Weights of a small GPT-style language model, trained from scratch on English Wikipedia: RMSNorm before each block, 4970 steps.
Each number is 128 + 32 x the weight over its row's rms, rounded and kept within 0 to 255. Layers, rows and columns count from 0. Numbers have three digits each. The size before them is the row's rms in percent of the matrix's.

# k: layer 2 attention key, 384x384, rms 0.102, rows 305-319, columns 0-63
# q: layer 2 attention query, 384x384, rms 0.1, rows 306-319, columns 0-63
# v: layer 2 attention value, 384x384, rms 0.124, rows 256-287, columns 0-63
# o: layer 2 attention output (transposed), 384x384, rms 0.112, rows 256-287, columns 0-63
k305 101:124126152135128148071112151086165159137144136116099119181149109114138087108134088118170130190117097125095057082192104090102096188097095147065107160174086109141112181143126104168138153154153119
q306 108:163169137132179139141104093123149122157116176142077137134120171172167076084090077122124134142167188064170104094131126153143068184170193111091179091159125143092096117115129105055084101120135185
k306 111:170121115176098132101066115193156177127133136093130133128158121101125197122081129188069146164097126091161152108191084142138164111157108121118125138087073094101094134117070127149076089117165104
q307 106:124101180073101101132123101121100072180172049078126112090066124151093147160157072120102119112146111145098133150098114216186100086151121124063110147138225132158164042098171126097106115125098069
k307 107:161174163160094171045079111174109153117139173140110106171145119081093121206079160106098124130132151097114110144133122134098120098098066065151136173181109089117193110122152140136130192178107074
q308 107:100067146048072088159107114082094152111111129152130125112150097111103136129140104137172180179145089121060109156114078149125204123135102118073155171167145075168146099125124146117183106114139143
k308 101:127145100175140119114175108120132119142124111116125058107154096131119157167174063114166096163156108106109067114175182193133148200140114175062156124139086164109109133143165126121126162137122144
q309 105:121108177109077094121105097123114123138105091124222124085102161148120152128162172054169157132119109139129138122154128125110105017061091121116103130168141155145121081093173143142114148127136062
k309 109:098153147117109078133150152129108120123141110102115126137103111214105123136126122168107106187092151106128127178122169158109113188107062126095117088091159121152095105132127101089133106057105104
q310 111:024104145173125142139106149141156107146101136160111104103077095167128171180050113106093192138101125182120102166126126121137099125070114090105123114133148102138141152115113102162117110155146141
k310 106:071165131070154162061150148169122105086135092145141131145097140081119078113123055155119155114124108062116145126158136145180116125095085139119101120126086148161156120107114140086156097130162195
q311 109:179108127137141147094145149119118129092095076150140118086077113150140135083105107187138134144131092124094166113097066131168133122130130107153138105055119118135098118110046124136088123143117136
k311 123:068091118090185084172197172143138129127097120148116088160141088121123138126159169130089183096164163143165159149098109149152111173205136128230130073175087120172134109098150157147104060138141207
q312 117:097164120098135118179133118125112121152123094189126099127147184145076185125099155164135206122104097104150191123146164047142176095108044153137123148080121129055126135100181116128126110103096107
k312 111:187089115195147112119150088110194104161145142094113092103132133114124211153123147078107130141111163123141168131131093116119120152160114147208130140150127162069183087071121143120098064160147103
q313 112:118165146124131119196113139077121070096101122046084158126077123136118115129126147125080137030095096149161116092140140131096166095069149118098108172092134122123050177133178157090144093129120165
k313 109:153147148162167105095142103132119103113142101120180137142091170152083105103112151078170158104103104091069068068119097122140139139110147155214145047169102177061120105158154133134160118176154139
q314 111:125103124072105082132123133118124120131104106122141109082077087190146138111140117124112102130119114100180151172112130064120100115176153126105109101171146150120190157106072154180154151174092184
k314 108:137122114132123119143124079127076159122170133095139056116122094171111137130128132073103155092149115138135178127159127095173090168136132105099130103165132159137158187171099171094156156101147212
q315 112:045143141122123145180200152120134113154168108124140061130117199130098129092135135156145060149110196103153120170114129150056102139127171193098114110170138011101144092135198097117139090085116178
k315 109:173178137134138157144133116116131150079164128124154127122160109121146128128135155165150165158177086156070167200107116173090084133123164115104132170140077170116153105074116063130136142050190098
q316 118:095109097145102099106107164196171119083130131126162119104109094076160145099131103132097137123110112135101172131136110061174115155138232155136105135146095113159080085141133162079059133143131094
k316 107:127119163169130123185138154159105134148109179086083152113090125117151155130101226154132087164161071103174118127172123048079151142160117169110180108108151125132122174097150152116073107111126124
q317 107:224113130118142109056167101108143149134093105147165194143133103113147148164144171118166125162098112165107173113083169122161133093199129073169129107058183077132157142096143149112118125101155089
k317 111:123116134156148128187137111150080132154100133089186165186176128144138086155135129080146097106124151080122121104205125129109104103105111133162123126060098139142146122145127134122214080181096105
q318 111:112128108177156202095134086177147100154133123122154122155171161188106118117090153097127117073160109171090150117153114115091176151131119150104103115110136106144146117186094110115080160098104142
k318 107:175145148122087148137138092107161087145138142187153153091127113143154089078121142140155080120167110150124123120101103160124139091154107123156163152129143101119120107143061118131131127136089223
q319 108:165120123073092148095146113133118150075132155110144137150136124195151140114191130102205169090164119135142100102179131140147146133164084126136121114132107107108085122088152107180125121100164111
k319 110:101110145089102106152114070157163138132118151147097136160146157106121122112096128178093140147153156131200123144081141118091114106175201158169158080117093107121072129107180128110100154084098169
v256 098:152085102077117142146159101115122127145138116138077136088124112118140132054162118128144163187174071132113126154080075051203120151156102117165144120120102123136094181132096160089133107076116113
o256 097:174149145191152095125120121119194127100078116077113145096138146165179104152135130120111108149057116115137096126133118160097145074126177139133157152115159120144130160100152168158082111131152158
v257 094:098122098081086155105138134109155117058146137058077142130160133143168092137091107134108144144133148142204154170095137189137136148087147180127126138173160133120119136067116106134090109191129056
o257 091:142141131168135148126066124140144165114143158198179070115109132088141152112127126166102099158116143100073100132178141111128080148197096172089144103133133147203171129141112163086119180145166147
v258 101:064088085168089148155126119099143073111050113143103132168167146125064149147145140128130145118125110110174059107086118100148129143083095130125128122161156114099066084142163132170115132112101079
o258 096:154122146165136145100105134120087155140193125107138140119151087143198111124091106090146073173144056152114174153159106172130148065149143109129122123116157105143177127129111161142162124141099126
v259 091:137134169145113063073166131151180104137129088169119106137174110165092103121101052167099160206134139171126126121096083130113120120145164103135174180096113147146117143141129145091100085092128092
o259 092:132129102102172208139112097141117144089090128161084094117091165106158115183153131166129099093117116080114083150146156095086127121122140145154133188064128143090152135064116088133106166145069168
v260 099:124125088096113144134107100132181094173148094093185114106120182111138052154147111092089134150122135148157139122137148105145113104082071140118132114110104072120104129165099136192068157146164089
o260 093:090143150132123143117139167144164098097114138125099165075141094146145158135109107133135081057089108123076096112136095132106089129085200108137092095150133142133119115150155110107129118111110128
v261 112:070124155144154058172142114149132144189157116157121131158127115169144102133091137081106171108117148126138116181130115125127205149076118138134123085149126110148163156101118093104081069144072135
o261 102:180162087094085164126104115090187094184160125132104113121085092110170124136121091141098105188108137140178162165100147127138072141115109105108142174168119121081144144120151122110181150123155105
v262 095:080132100081110121156092129064140122102112137124135133139103131064140107093111191127130112127125194124093106125191092113159150155101171141082107104115154091133101133081141093103161131139145122
o262 092:157145202150097123079165116124125110162127155159107085096184178194113118199185117123137086195166111124141167169124134089131136093159056134149145126140117172180211112126088126171098092108105130
v263 100:168112108201084128161149142141081125162094060105192142134104138108152133120125134096059165106126027119123108115119129076162141153135169158138157105152104107093169142153175075134075125196161085
o263 101:148089159133110154128162129110070137065117180086095068113188159139152157096118127170170109125129150133129131154143138149046123084089112101178124132116131166099130161069123118165110120060109071
v264 095:102182175087069134094060070127144120134072123129169130138178183139123110170133086164131138099136163186179199092107139089140064173088140089134126087148158119084091176104114187131100089123172140
o264 092:114129077194082086128167146192115120150112150102147109061127102093120094136146162150134123114090092120083098132123124212149103107202192133122143120139161134127124176169110137176142167158140137
v265 097:115148069121070149093131143136148118071200167134133133099142153135112112126141142131101112211141130146138053165089118139136131093086093188166106126139133124090122169200115097107145079092116107
o265 098:097113171093147090138110170126139143114158130135155149126164115109190173157133111077119116073113148158095135172135121146142093152168130075160103116186133093109157117082166148097095125136109116
v266 099:099183109093175187121151124134237119171128143105099101133125108122108106086093116092089129106082127132149158172133179160136110076063155125126149125108093104134097147089128128084134105138107122
o266 096:150110201092093119102124121185137092117130172120150137158146058107141095168173128116182103087156101170182136102156127133121152117145103146157101145125123092128141087159123143150129088157113150
v267 096:105167179184146112150125156127143120114152120112109125085073083184116123096090079103128164089086170119112107209099063187084140138142088134093139128145063109113186163112109129100157183056138075
o267 098:156124091146112149128160109145119078148138181168190148160142150171128132148101173093081099147104107111084089113156145092131087140138157129145177123144196121162095126121080107120149109136109154
v268 096:126133134115138098147042127197106136124151156076073162111144107134102146153151114128132109132124087100149143188098124113124134189133146151175096125075084171155106122121121157159120142136116076
o268 096:158053157151110124094192110134100089159083104097161153163104131169139127107155169152124084134155109176108134103122125141142144140171151092081171139111120152137192106178109098104161118080126167
v269 098:211134064050138145172140089118152051142162144153111092143135088118134161137109153119130135137162119141134154074121141158117135138161113083182125090110173114089076134167131119147133069116120160
o269 099:055119135137129137115118157122125183143084109110154117188148085157119073097133083109187080149111099103111098201137150099148164146117165141067187161126124103170180064106122108122178158193158069
v270 100:097137126198115092155157060147081107130116102158154092162070098090099117133117125110153105136090087111082099096122120156116112109153135068131175146078194171151081134109110119114122084134083140
o270 097:152163087084120206159122196104115127127156121105103145125104116113138141089072153144039117096132085071123162202201084094147107153131195128148125107176115099134174112180106130080150106120120117
v271 100:122066150152101152161134166092255121174090096094090195152156178113116094142119165118110136077104138095110125097206139124118136161174144157115132120109106096115137173113117162146152111147098152
o271 099:163118079175168123170119096074133070121143130131142120073146141132120089131181127074127130139122120170169073166060096140144163107142119074135122112103140184084159108176155055128189083115112134
v272 093:161138169151098118145172075183179192129115100129083198137019130087163147145141108121197152154125106157082125136104138097109141196164173186102135148112107171138139142096114147110199084193141166
o272 089:106095118105156104101119133197137077169143162148099136171150179084092092134120151149130087067140158110198141148157128155107196110139120096133126150148115172135142107188134071171086166127158180
v273 104:159131163101106136160141124169134184058097136167114149091136087163158130139144147169150090127099136104118191116087211107198102141121112128156094084123133101121026084103132116180124141140105081
o273 101:095104094173134158132105082114135066187159102105144108135142167127089105128109118090139148148133124143132165085139152120068217120179110149155149173161176150096144160187140172117147153184083174
v274 092:214165182135132156165112137188148094055096116139161134128135117108134107177099097123091087148122146178114110081129126110101137139141153147134117087150119081077182103136120192125114163142153142
o274 090:075142070158145147144174127134083149121139137141129217164139134127129092042154112122163116058117111102129112125136119154116122102073121156139140103166147155142116136125168102130137095158111126
v275 098:130207144085072100117129133065098123129093152097153091091133158123107112124142143104113124143121130123109147132114171186148178127139081139065109167113146132135174151156170114166068116139087152
o275 093:165099118131122137108177098203191087145127136154151121094166129125133187128111141171086143140101176121167198106131108114131112168121191090128094139129161098158208074119082156079161127146109165
v276 103:123127138137194131139114109090193162197137135157111042133143152124163093158198097149141172121143173211115147147112185107135133134124112161067107142084123109157133141103109145144120095106157067
o276 100:174092120111087095159107065141118091103088123127118174085143139102063128166088080141087127132134150070147092114075129081147143140101144113122148120127158117142148082131136090159135147147116162
v277 097:108148151115117098074149106165157108155143147172121119159115194093137078154156065145161135129216180176108099174093154188094181150129101098200144135067185168125136107161064162114132116077097114
o277 096:180060095186071146149077070105110189065094124104173158153114076078118148094034132114046123170062097127104103129114119051102116137138157127064157082160088112117116145137084130119173150182201165
v278 098:072148152144065180099111108141113182139121148101114194166159131081149193081114137160126099144098125141120116086147124127076176147147115113145145075123143206072130112158112156112095160088161134
o278 099:122136064152115139110196150115103141113154136164100162108064128070137125132089105108113107133132105176144137177193147102140093152144089124097138169099176065131114112108100186164155095122171100
v279 100:127045147167139134154155133158202152124173160096096128166161107097047164123119152125120118189146078125144153128172185131155089129161170089131139146161102132104175138112111107111133119111130136
o279 097:104134130129090169121129151084132138146119091131086077093170140118134121110180094139102121112113157129144128180135066138099118181063160070150157129116197154119119110194124151115159129128131083
v280 099:118116110142095123119097102126126176076115120089179076122155168098148156121151126118176131083155116147088175103135105122081117120175145101073118113128130144119130151145166111095106181176136108
o280 098:087133109128189151152118120119177072105171146171116100147154138132117132103109096117080148163149127135129074183139123120153094134166200136151106135121134135097098119154153133125118093131098100
v281 095:170123129192056112181095114094145135065085127196116055115164094167118148117156090104114134147147130143114131127100159148148129144120154152104105076090092112145115146112155140161125098148189068
o281 096:094155129103165138075140105184182151164178148060149118126167130135098156118183131142129138150148080162066189143150109092101168150065155098168128138135151128119099147131122122118084112099123126
v282 097:100140185134129125097123176161104136125157131081128114147111126055164132095108057115157100140106136154039142135159148094077174077148079119107078126094094133111183088255140131104107128161096055
o282 091:181045117144124183139171079123122134154153108141122138131159108115082159166084130126147121107121095082184095092165144111110090162063098148122200146131162097097097115031140157200156162163151166
v283 100:170156199098160041084109108138153130114091166134097099151099117068102140080127162138164165128132173128084153123151082180145096120160090120155125118163124168147057154143120157112071079098116063
o283 099:114098082175107142148118131199129113120166131084125166092118171141105114125117067086111096142143114069167177140107161112195085113092152191095125158102141110131123151126118097103158139150143102
v284 103:131130195144155087108141115158106068057182128059158149158083096114169165108093144116123140130135167074133143133126104144118078126204145143167126127134111190127107125126117182114164166087142162
o284 096:120112111080164122107085124146135182159086125118159127120142161160062094118190150132110104140157089119179158175159195123112177151140110157126136183157133101134148138089165113154061147174113116
v285 097:133151074174139131151107163116085133143136118106148173119124106106067116106144151120140072085165162173150161150108111132168090107195123132075092189151181090179168119168164141081138128128135133
o285 094:144151117064139112128127158081152094105121096155121120126118181162128167084120140131106138202087122171131173106135182117178157088097147120169154063156098118080168174134109141147098107099115107
v286 107:113113098121185145095153119160140152177135166150089085122091165120152146106184063154050160155132117155166059166098108066140116111035176136115105156055105080155060188104185126127119135188102128
o286 099:132134127137130142156073164161106050107067073095100145068145051149140135127096156141128121133083103049109134100134118174117132095185102090152118114153103160145083091154138113093167108164115149
v287 096:132096117181123133095129121120103146139148114145118153121112108163143152165171104090119126084121123086146174085065132136100114089140139160137131124098172197183193099119100140154174106147116125
o287 091:059115123125166137139119117091078156100092116118102095136041157126148127153058116142146153111147119179162147118124124081113138143119075113146118086119172117163117071187145123125141153128145163